{
  "n_layer": 13,
  "vocab_size": 4993,
  "activation": "tanh_gelu",
  "norm": "layernorm",
  "norm_place": "pre",
  "rope_base": 500000.0,
  "init": "trunc",
  "init_std_down": 0.0121,
  "optimizer": "soap_variant",
  "beta1": 0.95,
  "grad_clip": 1.0,
  "batch_tokens": 65536,
  "steps": 3464
}
Each number is 500 + 50 x the weight over the matrix's rms, rounded and kept within 0 to 999. Layers, rows and columns count from 0. Numbers have three digits each.

# q: layer 6 attention query, 128x128, rms 0.142, rows 124-127, columns 0-127
# k: layer 6 attention key, 128x128, rms 0.152, rows 124-127, columns 0-127
# v: layer 6 attention value, 128x128, rms 0.18, rows 64-112, columns 0-127
# o: layer 6 attention output (transposed), 128x128, rms 0.153, rows 64-111, columns 0-127
q124:523471487537438507524536507561566502386538442534449479468515503575484471514534448479507543521515512536530533467487544451453471402519468506523515484524432459500383468563551470462463538519545430562529467490547472537429526521427406498437528484525534388506527525469505492545483527498484547450476457540507405578540548461616469557468505450581432612535549560449618534575527621530540454478520
k124:483444411446470506480564483485502554465469534534526340522434484531492425524418539471500472514527536535550447562462471563550506443542532444483400633609560496436525499484512437496474529453505469470567527469496467535547531540458497507485474496499560534514567548486491453512419477457560470602508552519528472412464575548478556528508485541527483455526552438474529562430514532503461529493497
q125:512466461470500495545421460483390518406522496470441538436548555451461476498474485438462497478559459509533576547489473464526466472547502552503578480440536492512517558509515497545478418508476529517532527511570560477489488500420468483457439546510408548529481437525558468580476513442418561471589498491541556465400528446454520449471483436579584549463550473504433574500499554490454440556559
k125:482461523428507423506529564459428466486426525545557559574478532471497538549536498532453507424558472589454387452571559451499521417543569532543559493534431516452549483474532543566527456479523609578491541509459464435580471490457477490529499501559593505563474526514517452567480500533522509572519486440476486513515445548480572509509528540557529497530528508530468472552523608460483545523495
q126:503504547499454488526453547589508341453535565473486484428522530503459526511501497460468519542533572492573518448484490503466488519486583478489484554576502467487536486491611622454476501463529516533498467528509481501533427510493453433417503603475523520390496480564511517414474552545501541523501493487461437549518553353476521434571509533466443546477543440422397522539529490520508487528495
k126:438451565538504512506528508395445462537442552493434431525475516496491483551524478528554500518428503492494489520515577412491462531490504539471563512498488474485580493511436528514544509497502525528578573420482492525475459481503526531625606527562559479474520504538520555519366472524486475576476524501483485506502535555457487501541535546505493571508541596438473509464569488477464453423489
q127:522467578504561544590521480522511488458573489407476467537457470441534497441467468428548514576597526507434490556469501538488490498532572523392482455519537534536470468518447479566530449509400521524514517560508494541540484485430521550488480510566494454566505431555524526449457434511555425527480475534484483488543411576421434513533487528468458530467424502504540414536448550499453491497542
k127:506575462565521473453446502468497471493448441523520473550482525577397378442515534479443472556507563513537496391415517390427556469494468561509503516420500578468497501541543516496578491524451518497545469473539562501521554543597540555466516459535531552550474511456468504549561512505570520502438557508540483514505443506539485529379476496470489487500540440573484486532448503497447509487459
v64:516496569485471503585460471441465488437416529536436611533464548530597498403456476421520484524448467524513497528471537572502585452480435534540385503475561412505474531499540541457483441490524508443497419469522488601545446528488593488462506623499407513535558345537478533484480486522488583494530477455504441486529442562460560481582418485427613443469456512353514522474573366556456518457507
o64:472430469553560504511524475524476598491503440541499437519493485537418506575627551431410547578507544573518552472528471528470537502510558447507516469519477442516491468468429551534483434463583512511450594607502473503370501524478464501544443461478570440410510474465474402497458526491532417582511563522449432620479500425433494438594451507527480522503488609556440508530532450476486441546490
v65:518539497513549518568514519474529506452440471583606614506481478471483459442491522505506452439443498531456477472525501595424486533569575534502488478541498493472470521516444550470535440436507487443423447549441501560538511528474624513465515509427504575526492571553454498425520509479519425481574517585464479523548440519548486483493477491439488483513559575506517517489431531450462384519446
o65:471458601445497468496458406482508441490582513467444459448476493601502490509496530517472473575527511552522527447495462460517542519552545511529368484424545531467480539514448535454465545491513476489475577467527456519445511494498548549515520465492545448573518463498512442574423470426538501464490518472539521473479492425423498500510564563542530478420476517511441516549417512572480554510484
v66:435490547551448478506451530555469505433546532528483610505495561532416493569496413458448441497597476469422660558497470435428529462561441586552474545542495569522451511423436542395582481490510592469487564542563555489536530486480500472581455464560493335462505507512495452444485499582544471572546420498536518523495476499497553522596603505444524565562570583534507519442490464512435563491472
o66:657560514548471461557544468486503518530417494450471438476364519489520570458542481504448510514433476596586510500559552458505490487523393453498528518423478489412512456471578535594524569444546442462522448466447502467439467444579522491540492528486501473542483554515522537471489488411604432498464508464475443521459501463560513525475487571466528473466450490571471375509511476479480501625463
v67:439600559465497434498533550519542552433539471394494495432523529482495539569488507462457488477501477473510476476526446452526503523505433475511446598542515479489381483425498516503505456486431515481507592555503483371528469589474545507527571507481451523523456533536609496461438498482465430533514414486524543560485427560548529525514551523586456474563439539530496492476516404481506542477467
o67:549545484553468465452512445535472495544463444531548523532468485475517529465475495544554458495583526461518443472518518511471496488532551443537521461506540549490477504529441545558469558478593585541517451337541551481481470564494523554507498546506440520612456471439438520467561538456573598538528608512493472432541588441523584522606528505481479524572550441452503408467533576481462582621486
v68:440369495390464515532513500503489505522569502456478451503527480513493528509548548510499592511476486514562451540491512464458557376538441519559581505475484506527424542587553499525523548516401497440482405623539510572472479553491401574428592583469515511425497577540504585450552496545467593472498448499483538364506442585466532453509519498530448459537538583447542470555513498526493488496494
o68:517458441556461483551453473485487526479492442497497502576529496543582494515477541493511466559515534491385486412520484552449470521509536522387462425521474461551528508584487419419476485491463492465445496541533411491586532456507553491423453599471489438468431459559540502391404471545527477465536552474541396514455517497473526573410495457416517488566469468460470520538584558463520482592545
v69:596413529438564413458437581455421499584421458591576485503530414485503547509472592526487449514524484507495541556575488458545500585570468500561494454485578495423519600495479463543564434456532489458481532596504526476452505487560486459432490416452493546539497529503417499474499493461521512599462560420447473531483562467556589506457469438512483491496457525498456442472399468448505455506586
o69:563509489537491533525579505536545526471554587484510485446492432517478480513470484559531530439469456460434509425501518573452485482465563615448452510542464547476540456374451518410464411529526589584549471351589516535557489441582512532512451551498549483579502470448545408510496481473483501423501501461481494455606480436410484494463491471504493584481434472544419455449417494427525489464487
v70:512473517517554525509471520441544443476528586501431445430506388514450453481443587573475530596490514640429537515452560551482495492561537552465517500533504512514551460489542486552538533420483449478496483482582602519465505448508401523555446476560495530548509442548465457506571533458455437519490428491533457583560443533491428503494483508506515460553503487500522488500574531400518386448533
o70:498435400458475555515523472507513466441553535527456484544521498501526502445394460405511540468474521481528560498511410467498428505492555430444522550473451564516437510505463505538503449485499432422528472496411491482563476503533430484495507458513532487474485559514567488497430533491552468510499518499534459495533467571533449535442430552536526479540461582433586610534434530626465522488458
v71:495553432458537467549425510581489517485531597415502393489535523499490529495513432631506567499558495456584505528570480472521436599572407437498413492534544510484473454387522508450495465461341490543624521427614530535473524492473507364506460497446487509550541650582557535493478500530533474502467555376468507461414599459589503503430493500452525539513475442558431468523467539494453501530520
o71:644459472548586509410509576514477464513517540523642545543527604492479536469503525614553488447524466469536524485516416530517504478548480476472581441534593451427508442417489472525530445509516575459545484422417509515499568593558591495484482467491447526467428527455506543486573567471484487455369450561490613384420390528434600612431564552475535567495569566548564426445426508509490474455520
v72:572525519544503521532548585526464462488479556452440493459494610551544480420472526467518509477528443577504572465479534447602415498467507537516503483594494420521429509504520467565494444452593440451445543537398473575417458519499488460568465550508484525453567519468455531489522517465505462440532520472550479531548476480454557484567505582523490471547492577535521496481469423501497526478502
o72:463469413539548536434480415475507517453488483570517504517455522549496508416497448423509457535498450462501510460549504409463510448457426539584425461598461489501522468561521448463416538543426466508449500515474474425427473496560512525527448499557599469522388443517468451494498491412546455523524460517542490497550495512487428463523468531472471446531508480514508446546541524539534493490438
v73:551547439478534494507528566434512422435555500500529392459541521554465494441577519497531515512496483552566558490588562532577520529521534423489505467506446474515427581590493455528506513488578536399510591513519511502426422573506513492571590526485498518463433395545502520521553451564493478484540497484474479539544525510481435506546481574530533514464476502509501470502495505504532449410495
o73:452474516549510554472593520588543520432533459550398533516486515551530543486551542465579465516438489483527450498564528514402471449564508472559433563521550532504487520533473585457477475472489468490452483519466570527581489528529506542426490514478561520474483517520473488512514426541481449532549525471529510478570503452565532426465522500445451434561529481511526513542445525480486548475481
v74:568549545536445489502509497523474518430539466592453532561493570533477484490462500488469561543464502518529574566447540484479468470431449511513439523431470493587450481501504517479544554571431546513481476507536494484542520537537527538511516454488488505510511559553523442429479426569442620491532495555557463511478422451466455474499447545546567497591528430589470419532581498486514479517561
o74:463495507525491521456537461527502629521395424496432550424485543502509492546546500481569393432508557581461526452546566552450505529511442493473540480487511461481535527466543476506490415520469472385542517499462488529514542517413429518500528511517510479460512527551453540499479535418594493531480503437500527473458473482541466483520437490514480545405479563511572607478478500419525465574442
v75:546470489475610583513495442494468456448411540453529509583596429466498500489512441519607473459482663566526406428454419560501565542406504593457476477484513489470528551616507446533456475411650498525526616485526455517484546510511532500393395500455441539448472454534475576528605530460483567542510531489510544415462537553423523474584507576520485455468540510516435549451488546528512470377522
o75:495511500521483540490602540464601542564617504632418474571500557585550532519549521460493568475515454503457509491587504501567481495427555522518570535548565540546530502472494497420529511487464437545491491486549524553466536575495511413574633486520374512519522477483528440511487425560441503405525595494492553596527555559464520459503467380526554467579549543450518564456495572508589554494495
v76:463523534504493544511501466519448481465430481572483484570460510428463500464549491537438496512573511474452483462508583505430470439490462567432557579447537456584552451479377559464532410498461529490490500618433524551553479555492441441491520529512493485537496497436533565407558477484468480498522394483463484567532498495500527505467478600436506482504494444447534517539503515500502449548580
o76:423464531563457510542471526523397572464553467536516483459428523552474498513508476463481478588450512479510526455468516505475483443505508459517485531484457545463455564506478494477462541472513511512495560460564462522493610470513486482528428484581457479477495436505513489510470563438511453490387525455454468454471555533490424556536536501568496493408457432517584492471509517499399490500469
v77:464569507559514534491530521462407435505545445483532526532417485525477501483553469486457564484570517573523532542572590379521482470437455498532437437530487510532431446509497519465521533563474471511506515568511513491512486467510465515476563522579563486485488524492475507414508428466533596480526451565492477476506507509479576426462531493483535489484367439560536508490490453559508539503533
o77:492502484526466569461527503562520558447389510430526464502538574540528450452571524491523446515451518430523507495486519549473501459556422542464593534532406499507565545565536535469572532487511545503500506527378450532422547533560466615513530439509476554387512507500482537472468488466464448538494458472521422467514577473617481488430538581575462512435546510536415489534551553466434506602562
v78:503525474521443486532513524418430513468422535532457438488505522567471502591523462484490467536452471489564523533486495510439445462490534543520520478510423511482490484416515503555506475494534528516548532472495509397484521504434415508520518566554569466451530507556594443492485512481478456513515425563474339523449567539601524600410487594510516522453492483579494547518419534487565522550397
o78:463542478423424508455471508521517442394564487490571516487492497416523602461556511510422598470491598497557406571481487459461495445576417436432482512459534530473498475479512534498407608545522480521510454470454476539479477437479466587481540427501484470526461468517558507472625501487546524445449480533536511519460482456534560489565523458433519473522453533515534492533536488429396488496478
v79:496596426499488502586500473566425477422541557462479483436490516552484510495471489494504534437509434571553547459570465453534518524537386516465513515428525545513427532518570542511563573444476463421576529515578476483517476402520629632424658525469514486429418443512519459392570409585544462561434416513496517531410463456524429447421434489447461515496551419488550514448532529487509526479536
o79:561515516445436460537483453506522544456462421556493551515521497503551408462551494531478554587503550556439417529517479485462500469532470494420602510445528408453423568479428466491541446522506528580504485518457484625602485627511480498471444500517563482443498506468531556480468479439500528517534493471483576491571538487524504527448473548413498360465503579458487462478409453504416556613535
v80:555538544534484437703442569554514493537519432485452459413533501508453543533496514493509531567482407490552560496534480499469407473593407455528476597498542512499495484477536505559432470613434555473490557555535551591468536433431577444529518480517484422433516559468400600428448532482534477476536544435507493517452558400589544496475516523530468545466502471576584498438517511491445597564512
o80:480389444516408441417425446569459476478377472403525466585446501428507544498570434510493516495461413475437561563510480447470564504482549518603529576456494486413531528453483458506550492522506512510524496396591479534478477542532460569532433568522537494519381480407575556513535501493444491580517489561453571499492371408427509524503533482524489515466489506435459420506562431447510415618525
v81:552548553463525483510477553517492420560581489476508463401469452518427499494537504440504528462435478484522379537481497467491423509478475502530510559584421521563434485565445477534575635565461528561368491551473505543473568544508531463586435473440480506501547523510448429488463544452469567460522556608540514457485564512601618502472509504534424528538469572453490510463514552465492395525549
o81:477526406448402507534520426463532502552417609426501413521524532493500528498550565421593496487465447533441536469430465449508565414562558528591480518497520561521535452540594408498433470500569530396561497481502540481570512517569537531430574507475562513558479509509469510504425565495528539435532500460520560533457495498504559460475555556636427492497642462409557501517540440521527464538540
v82:459534460485515535481424521450502503518517472481501470546603554602466426519495526485458398599477480608506444439495525486511498515424536448478548485565449512535526471402504495547405484457500527507484490499518505528510462520448516469493477554537472505493494506473512489495480407468507518561568524533384455505505448525481454491592547545466488504469542524504456482475495550475446536569499
o82:477533497509477471533610498554566494474503456526458577512411529522479553511539519544527491562448623461544477487590479502456532530526520571529503408454565514495477521566499547439576571533578534501442548481489511423445414477482525459505547576491512485592484536506461538532511477504448523532428432534515488497436529506486571520490494481520588499544533573420564539565500536539535554383525
v83:543524455513533457495511514520589442444586586478582536442511564494494437534523511451415512547521518531469466476473452475466511510508458529494480469573514536521479533431580596479503528507472489384478517423495484564481543406460493592497562461470427460501478474514607452519485623474502511484443493563614524503433489481457440559524539557438431485516421570556502427422494434509563578474507
o83:535520423446462404435485526480437431471466499505428492483520496482474563507454461454435524513423545512541525525465479503477470509525459378508503478516442495447448423533443488560487546487485435487448439476445510406481459614487499472524465452601542497514576513511467540365466424501618495484474533461459569469418430573490570503478460376471523496475519525399372448490459521512471421601469
v84:583477507595468486527557513473487471397564403485611508494555545480577480431480438569533445449463462575496467506533581504533499536489456508527485379538528439524510458521459589481482423553535532422446578530465472599537488484506556496598567432536447554478493500507411613498487488410436468500560479494508505435430423467439559488530511504497517428483448506482582468481475377534477504551530
o84:469429489549551396446466516590519525474451499530475521578484504575476474519500452452449460515521495584496561393519486521464580483423439650540408476542493542409438516552530561474481541497495458505453555512500487496370492507542513534527569537551572517466505522481543490500501530520519542524590528481444503446454514528556510498451520515511488547448544446584348471554496489512567522487439
v85:533494454576513486618548469475525419476519569471528552475533469497545487475394518473465419483547467501427484537480466543460509571495548421560455506452566547453514466555483455524516460495467416513505497418520485485481413458538583467513582437448431548500605554586470488571533451467466584471434457532492466495482541422427514584564484470463394455531443441454563474485471501448478484625493
o85:517479484453534444469493510509499398578511526495581549549560504423520426540530454492493473503418483555591501339520421607541476571522532435515501480461464485505487454513546554504553551549535493608542566492506406506512496586480412554531483472541620481515443594494532469500496465511444504533547538549502540528540455484522488461472565420472464520589585532542472547519470491573566493465478
v86:490463497416420496568462507535637595485492486446522474468520551575508551530514576505572412549492496381604402514519476570466550504537448431539520458471528547512436446529564414472505469524473567481537400485442544528542468603567490542402523508550513582492489519568557512428472452435547448429546436453473532497464572502533535467510503527511460485512449492358467489396528464576537455468525
o86:516504537482519512544561542527507516499540407474459471542618437461596503517541508582450560415522511423453484410427525529453575462523484427597452526542497465475418568491414472432442501474546533423555422508542428514519445492487609469487527667464507503507504432630462488463519512527425480560521532508438443475412493387468542501549512442569468446569527539487506494462535566439517575505468
v87:492508473503482505452457471410552442558478526503472471519468446473530434453512525426462519499423607578514528586467531384435467415446567474445531431514441505504416515519471424537557535513546471575453524479438569462533544474570451525601518491557551526498510497543563451484510537466516458541487494555458501560454536516455465493508428600517452482518502552633393510500534577466505473479541
o87:435582472500447576493503548499544532466531473536487469466537567567503606489507453540523473465491455502483531512423580481532489492483533489523553513489473486509506440537479513619555576533499467494489446492373549501481529490451432616539532458446543485493513468600478521500488552534555582432517511523563601513539512514550552541520519546606562460492488512377593529591473544454562455436488
v88:559441513444545450483620525497459457493573476534506495461468470504443472457550499457478551508510500549469480490423425452450479438553572578437487472520573498536561512477531497553521523446453486529508503459584520477521512396506466522511491466503425403507463553539532443499426478590501535486407598462560568491517479471418463493522446472494458510509500592530427521469529513408520489459503
o88:509530501470458562534542550512536463466489561501408492486514563525564548542513576581515438515499518548509519581553462495544481482513439441517431505473480455448459468485509451567535454507447452457480518538452493528569512570489488496482508409610545394496424498471514467517460544548564544432490473480429451549572507565512482521497447472473484576566479524396461516449431503494515494558539
v89:542547565505532442570512566478525396454539532511556517558558451523448460577469575467501521497495489460467521519485406537534437537578496553567548504469496598514484617451550484535588610429446446543569535551487436421428619504399567585456502466479481437522475388506571495478479463602547480493422510467537511443429430520453471502528525463406381534461500507496427582487419481423560640520450
o89:546454513460488536527531521512572497572522515499517465439402496441495544561460494615476531545465521582437371520460457444557494460566515444443450509513530508461499563508563433515533427517458552535490475444499525476539427472544424494400487404510581460538494460526518577486600479469481563561507550423508518531474499543519528461479517551407569494549548578399412511448471432528430501624501
v90:541509461472509438551489591408541460526478388578493448559548475496500488519554482533536488443478418551454533470465577500515527521484448541480467418471476463500577460521579428533475518501445493527459515495476483553501566426507577544435540540466488494566532511484565394530521515514518541469493476539461514442461513518495484475494541442450524422472554554549474487522477524419568466497507
o90:484424447452582557475544493532485518519501578503441548458483459496484476429498560507488564515474603468524497497540492468561505463507495569482481391451516466452516511479465517432512516492481487487461525532513480492547511527539452536482571448475581569458438451480534560493494459527592562428470511476430499529517494535500501406436520479527565554446397498454474578423455523446506490525554
v91:533508543507473542541442524448517497515459520576550431472449576495463497510527539535487506436556398589497447593571558444495463503527545450451500516520514508507402385460583580530455551559507497456443502543477468543503496440545490530477484511495616426508586542503438454522540554489499524448552499457569473411470474475509485564445479470463441500470501520624501486433482520583491609454479
o91:534541488439483511429483517505496535455463525398523525475496445505559549505537458492454490584467497461463553510555458478491442512478406529464486503459504510535585458504497406450482545511480476520524536472437531469612464534552606541572487457465455529462459501519551515481500527550521551607509431610601541496428439521514495439459542608554558494446559527586405462601499436478538545546468
v92:477475521553514554479490508536468511513498535513497424491500574522459487426431533531480526507487492515556567537486574566535523523531556502569506530469543597507541479410483519542490500402555484407485571453394487507453506460523506434486362444591524520504558535505495442511494497489519449575560516591482418514493494472371570438468471612452475553501563519500521483481421571434531535525494
o92:538505499460513539516512437482521468500525580526474464446463481418480513529468412517422470604521534485501560541511554508489477552414484540492428543550490509476447451544560520408543484535530555499554517528477506491446480500560483502519517496536520467600464556510529529439580596375491457489513446522563562520529426531547516538484486517494520510563541577645560534532465509585528523545465
v93:561463496495472465523471566423525531501523551465535499512475560501570489545462508518462484421544536616523476420472515538507480481416521501537539499472471520532510451551620443494522478512486452539549485500536426505476587466487531496489586470470532464435476580537522561490548479494485518482486540564548556413543463586556514500467458421559479470417569521618463499516535522561467540518509
o93:419451442528536507478503497466511479466494545432539567523535509538487514482513523545527492464484599490492500546602441536562399508481524593456606495471509454576535564432539454541524548535454481551479511541445407535511485449478548553406574511543461538549504479510483539384551446596498581479507524479539547523460510460522490499483550556552494446524448488524450493510547561512634522559478
v94:530521569532445610563421441527534524463434505528372537527603551497551488504507480474480475504402520545564502439503490578477526530462503467494348565513515523498547471394542534443452470448475538487401473514547439518478468515441496479536525680498443585435512525401520491513571476425399421458572484467514479520511557468428551457552530603509513499509503501413418467504570450433418497503457
o94:460453509516559380414619518547428485526446498456484449510465469433478521526504468438422533536563555532476536490456499449482543514481547523507523509520518484649555537598372478469509507480463525491504534533497501528362475531389504398567521444528501514454462545482450499472427503398601451487406518594434424586488459449463491483552473462469513531471506401466545432503511506535533528422472
v95:480457480527489557499425430530557582558534481581518601524499498498554374416489473463595485445537461562482529549520563494562500504543501402458517497556523451452410539484409484422429430588521579448588484531451495567545416517461450485540562548439515562451536609434505514450466539521427527404536490536527419509483534456500498532458512489546591407562459520443493480442560484555564531592468
o95:506462628500564500478553524428528465484564434523550437558470573548480486569541505448526474493556479541555591490477524579431529531514475520558440467448469492566521518595437521510480511500563445506418536558553516460486527505465548536540415683615492535488547491528528533593509537530564579505528423566547559454587490465491527417463514558411489543462468465588474490526560559432468545453456
v96:480494557489466478565583601534528440482550585511569450477542443519497384573538487491447468521531463555415549478467501420472509519630531509552528462599553462449453489458563442585537543448480445435480504379434437478506455471527570496528484514471492454530434501480501516478498528476586458588488592623433433525520532527571552472510515452501594504574470480495523510420437434462511476538495
o96:540534452482462523465449440537533448500508508521499525474460531449481551463426505515479562441448503506586532474525435526521468499614493527632458518499536499587411518607506535422515441539557468414429480588507400498497441582589540507483523489547553530576495513476500450508537495511534465428539413497577482507583478436482505560532583511553532503486557559503446491535498467548481438627521
v97:507592502500501538391548616543464577525550533540492491564501389509490532447490419588500575593456429457520639473489660480519475611505434462576484458392503464393485600625543455478543396482543462458539423616527544435435456571490504475557520438532408545545498397455561483491543472476495389558529483499335516576584425519440485622485487601572573614543497518474464465570498476494464412503548
o97:553413424550675573497439497570549518470513483559586550396480555488494501528389446564563470428612562546543579491465534584502486481569509576458444484559478431457461483516486565486398499459512593544561524491543576515504564533486443529510518486480596540559581433452400543525474461492475404555554479386453471399551571443464385490492452503493503455482418395509678479544401543469428485455468
v98:506482517463528598512494452501590518501462430527545432551448566489563557449548433584474437440451518540540549406545537541511492429478544495526466513562399506515502390525501572572496481464386562495494473497440522439543437503576458498576566535419444553544515600458433638506583531464564601460479482541613466466450558501466534480466487535525471494475491484548566559416491558557493549544563
o98:436538467629505456492474480502508536589538487461501559506511530529517515492574487450499441485583550470486497522437446524578468527485466446579590499508481529540463472474417486420535569513600475498507555454512491605475585478565587603478499448529510540354488462486542482451499533479485530519484524537488477513502507532499493563483552460520555487460526343568492512531585473531516594470457
v99:487498514462437470491559483502509494462502518448414513511457451586537521561449484519548582556548417480500460469509505495475481496541429479496515503522441477474475502508438413485509497535443536575554462584519445452495516439481443519545551557532448406421510450540590526551458462535544526477470493476467557524470590477434472571508564490532495577518541549485508465522465476570535427488432
o99:547464522533457454540489438595513446536475478441577508581470414470496501392502539542478423469468469567504442499459429542506490463544452495487497509514474465447535455400463441504474445408446471466455449494527569401548561491428514571544468512563559480513557435520472504534484528540464392476467482502421510418498555529548467473520461494459469480647451448451609494477556478444436496513554
v100:504582402526523639485483464441511527564404518531467522455526467511462478507464512609501490419574562529531506520499549328556497522492510525482607518502487507495481603576462471462511539543498520561561360543539575463484430544547483519469452419487565584467503566480467490496499501448421473469548518428409574484440580404641436483520543480534451491429513541512445515552449356493428492529453
o100:514508511448499501511511582459424492501458440543483485564550519557462510482509503541545474486543476480423411394513488513480516538497385566473513549518505412570543522578450502555459505427453417582488554397512473477519522534611564608588569555546468483566578459475495497615500398404420544491509425507539530529450501413510494523423455547496453583514497524392571499489433465400537430319500
v101:486538510515487429543555470422580542505505513575548523448520522497533458532523505375452565530535459493362553492419533502535532534534558516560541527592476486490531562439433499633515489551579476442376487561483506567526402529513494460505560539572508502544587421488431545488490437527536530485574439494559473534521563554452546429500519498562542451556524471445506547456436519497449604523572
o101:446467520582475506526459499603461463464556495435519586450428479523523485539507529365465461580535482483616499426417518541479478380477529542610497478483522473598558465534510612453488530551500555485498487499496461438435502517537462524441406477462607574530540555599553468543474510398505518593556478527518465583545561437533448599540513469494538475520468563523520562492525438492513442512473
v102:508513501549406502442520469550433505611484530511468539492530532455511463486499530550497503468522432482439583494477520517491437517528583489554533547556505500393489517465449452537500522465601482431375597460511542423481424481456489452488396466479454631457524451466468607482570450601503428499511463517524472553571441523515516478551501410503559430524511549499491541441478516506459413436532
o102:455536540520572545521483488476544495523578478466490485534459491526467424399450435585557530583521478469561458505461537566513456504476532517519477535495487553556496446378462539495455479670514486483517460535396466454514455460544496391587543441458522485554498504433461456542456473489622466567633434465582440500531545540459519530466429542481510521523555458561562518513540372521527520563441
v103:567531458515462525401523486532560520446487444542487498423533593518524543543468444480526481433537484505481493504530531497534512488531473559487523497443484450554519506510529556512549509459467496600519496502509483547545534470567487561400564546434610486459563531554491569542543509440533531433547515478461477478458538581492399533519539429432525544522493482466544430552452491436445480502452
o103:448564546503525442517420488499479487576508470552519559547532560518451506388567512504463511533488537494479474485550449495476498452475509563480497534455565490534589498552534474436525460439454461499572453503501510483531501449497547506512496483563477416516518511538495397508494527502514525562430540460425485508449394489524491481434509559446494469461463540509380631523420472502494497387560
v104:580507477486481434544493488575433561497493496554461479441434526492516534515495478507408498536582370385523566496560611427485483412506453435570471494496537503490439439447445450537437391605515572460420607534629536519499442467507534533486385542548488500560575556461515624431521437480513493582536574403505506478528541507444523518444573380500523554444469491512577452477537477585574517513573
o104:529473502534586551556471505596471567444507467375520526549469479473519463413541490545536422414492529576550526521525511580457565570545575539461424533546514504467514582368457502440506486498520562539536433515401596494426499451577506419576472554524486484503364554455575391497570477468450540571546436605486551548510537500498544550578519472628457513486514428609533500515535474455501463638579
v105:478455534547489519465443470455493556490435520531535522461521471599474504543501489524486444517512502449515548588490537511536479490422511521412550577410458506602550502541508483486463515433472508529463476451505475584538543563434546520549551574455568480494499564525560413539466464521513546522460511517573471527513494488473479458464518450489511570531429493486542529557526515499555488448633
o105:510556495496474506519593564520478506575454483525469513487555556472449485556512483416619524521524458526508446569474496435414558539575437556463510474470551499483501561494540416472496614542467507557517582577465566500539363446429513577419457541470450486443504475492543435505474477465528498456399515517531541508536481514545371481536502500570482510505484545492500474491426486534468463507483
v106:527420540538574485499548502517464489439504489540483460507444560509579563522436557497550505519551418495513499511529597454472445430557464516567530450515452495484500554449520529449422438491564451408411472485520548422502434514517406506492535557499489470520413510522407522418403454585543511456573495497519467536567482535596498500494522480563503537513532492540530423457503508503464554529494
o106:470504495539481538575453427557549437395454526458524528523447493417526474497558447516492386539538458474521493493539492517479524623577562534439440589536500523515483516490487543534435507540529487450525495490534525542508606407497590511480482514502489560480480524546543525546526448438486441530555442535555443472533520408500441578496571515407451531535436565520488465515483538424493580501404
v107:476556482501498494515513486564538568466572537498472525490497494552474500488467449522535479429433443476457539528404507532528481579543524507609544508506512514429515503464564401481489524584398591396459548448487527414471533438509543505521500404487466428520551583558472492572526611541528435541572574495489444497521537489540510445558520521465508546495670512538492470474527504401531484473477
o107:583515469521499467484510499452505445513470545514450574508458492384525447467470507493501572437556436515531565525573457452640502509498449445590489508449547430516545530521463556479495413426582365520513527504540497465471508488503479448493510537507511427625462524479440501518536521462546493499579465525540573526454434470551539538456519491497569499476495511473577449494465427532560476589426
v108:513542555496490561444529512459464570552541496469569408551513478496497581600489524446469517552471459612489566488526504532538543473566545467542522485464522495538519541429562479524445506534500438510511474457368516543510480411510467505451554529396471513456480471489561543478539499546624464546499447489511532607516484513571470485461501572565561480531434524505522503405534489474518483483469
o108:488423493506417564525496509485546521439385477484546585426571509563456498448459440576546568439582522408487465598493479527491417454464504488558462497431435459571376487570514501400466546514521497522520479558560469507559438528425462503498533531469454473497466483484451524552480462486504462568493497545456488499522490466422489581438523477465584498463479546448503518490539491466516585518485
v109:376517486455451532535492546527563518500526413584589513506501389517609462458556590446542456430499436542402484464515527480521582522601514491465490536570398410497446635441444491486457544558478434470498479598445485560541454500544529523495599417510561531436407463526452523459461532573515506480521435553433531481546528455440529559530434501494513443522528495419515411514511469508520439509512
o109:504492571572567454584471467543530453479526468499478554440501440552492442482553591540538500497470549584598517424517521535470431505414566560583476573473376526537534496641434507490496521467537499394387536432551508457611487477530518566431458614464548524444543424560484500544491442571496511516505490473486510454608490419544544480530583545423529510470529568531565497562464471505534464567490
v110:577528466515428444584505457487485403529524457511618593511526486572541473478489451451550537498527550592459437474455421531601511582575573446580526444522512481444479572447501492516447477476512519445466510434496543420505478506472603465506585497428451414477536497511547508521498499512591582487508427461526519462541626421497517522506594450532514513552536511405561391484422402498521450524474
o110:502531502362483393507652555598451434454487482504526470509500440509456508458494568457542443410481521531574519455524542556513482499493546465654481506502532458502560428467515601444505412477520400564462570554545484476552407493481480482534500514581600485511552450528490500632510512455419413469503507506449486452499483490513524447452551532340496525569610574485438557505507457485528461611530
v111:480477438385500427570593558511477469570472452517513579522486608455502464587438471462488536433515541555471487492530498494506506505525465509511410534539498504428481554466453503430517578439509546543475543397600545433471493427452483554535498510508463459444520514473495537498533499529490420573463500486483549468516552529502528472542543437434556419456517525475463580478520553556507535470490
o111:501477494520441436546535512558490559546537549492535485502487466487468511414486556531492519528526532493542481588532497581517459509453455476450497471480469546542499387487385489539651458499423511456470453570420444543502552486550552442493535422527539507519430560466536576545477518543509478466527511440497527543502533483419501431503521600501465428532535477482460474410522400491455462475467
v112:542451451479572521418497465518499451516506521511541548442519495402485483510505479508582533546501574532519493544469501513578505549465573486467500430487557455445493524490527505495502447486480541463526507429545537498506530515519469468508503527425461504445487526471491500483528532547470388426481581405592547490487410524444509562447512515528486542539502522584494471425531518483484506456404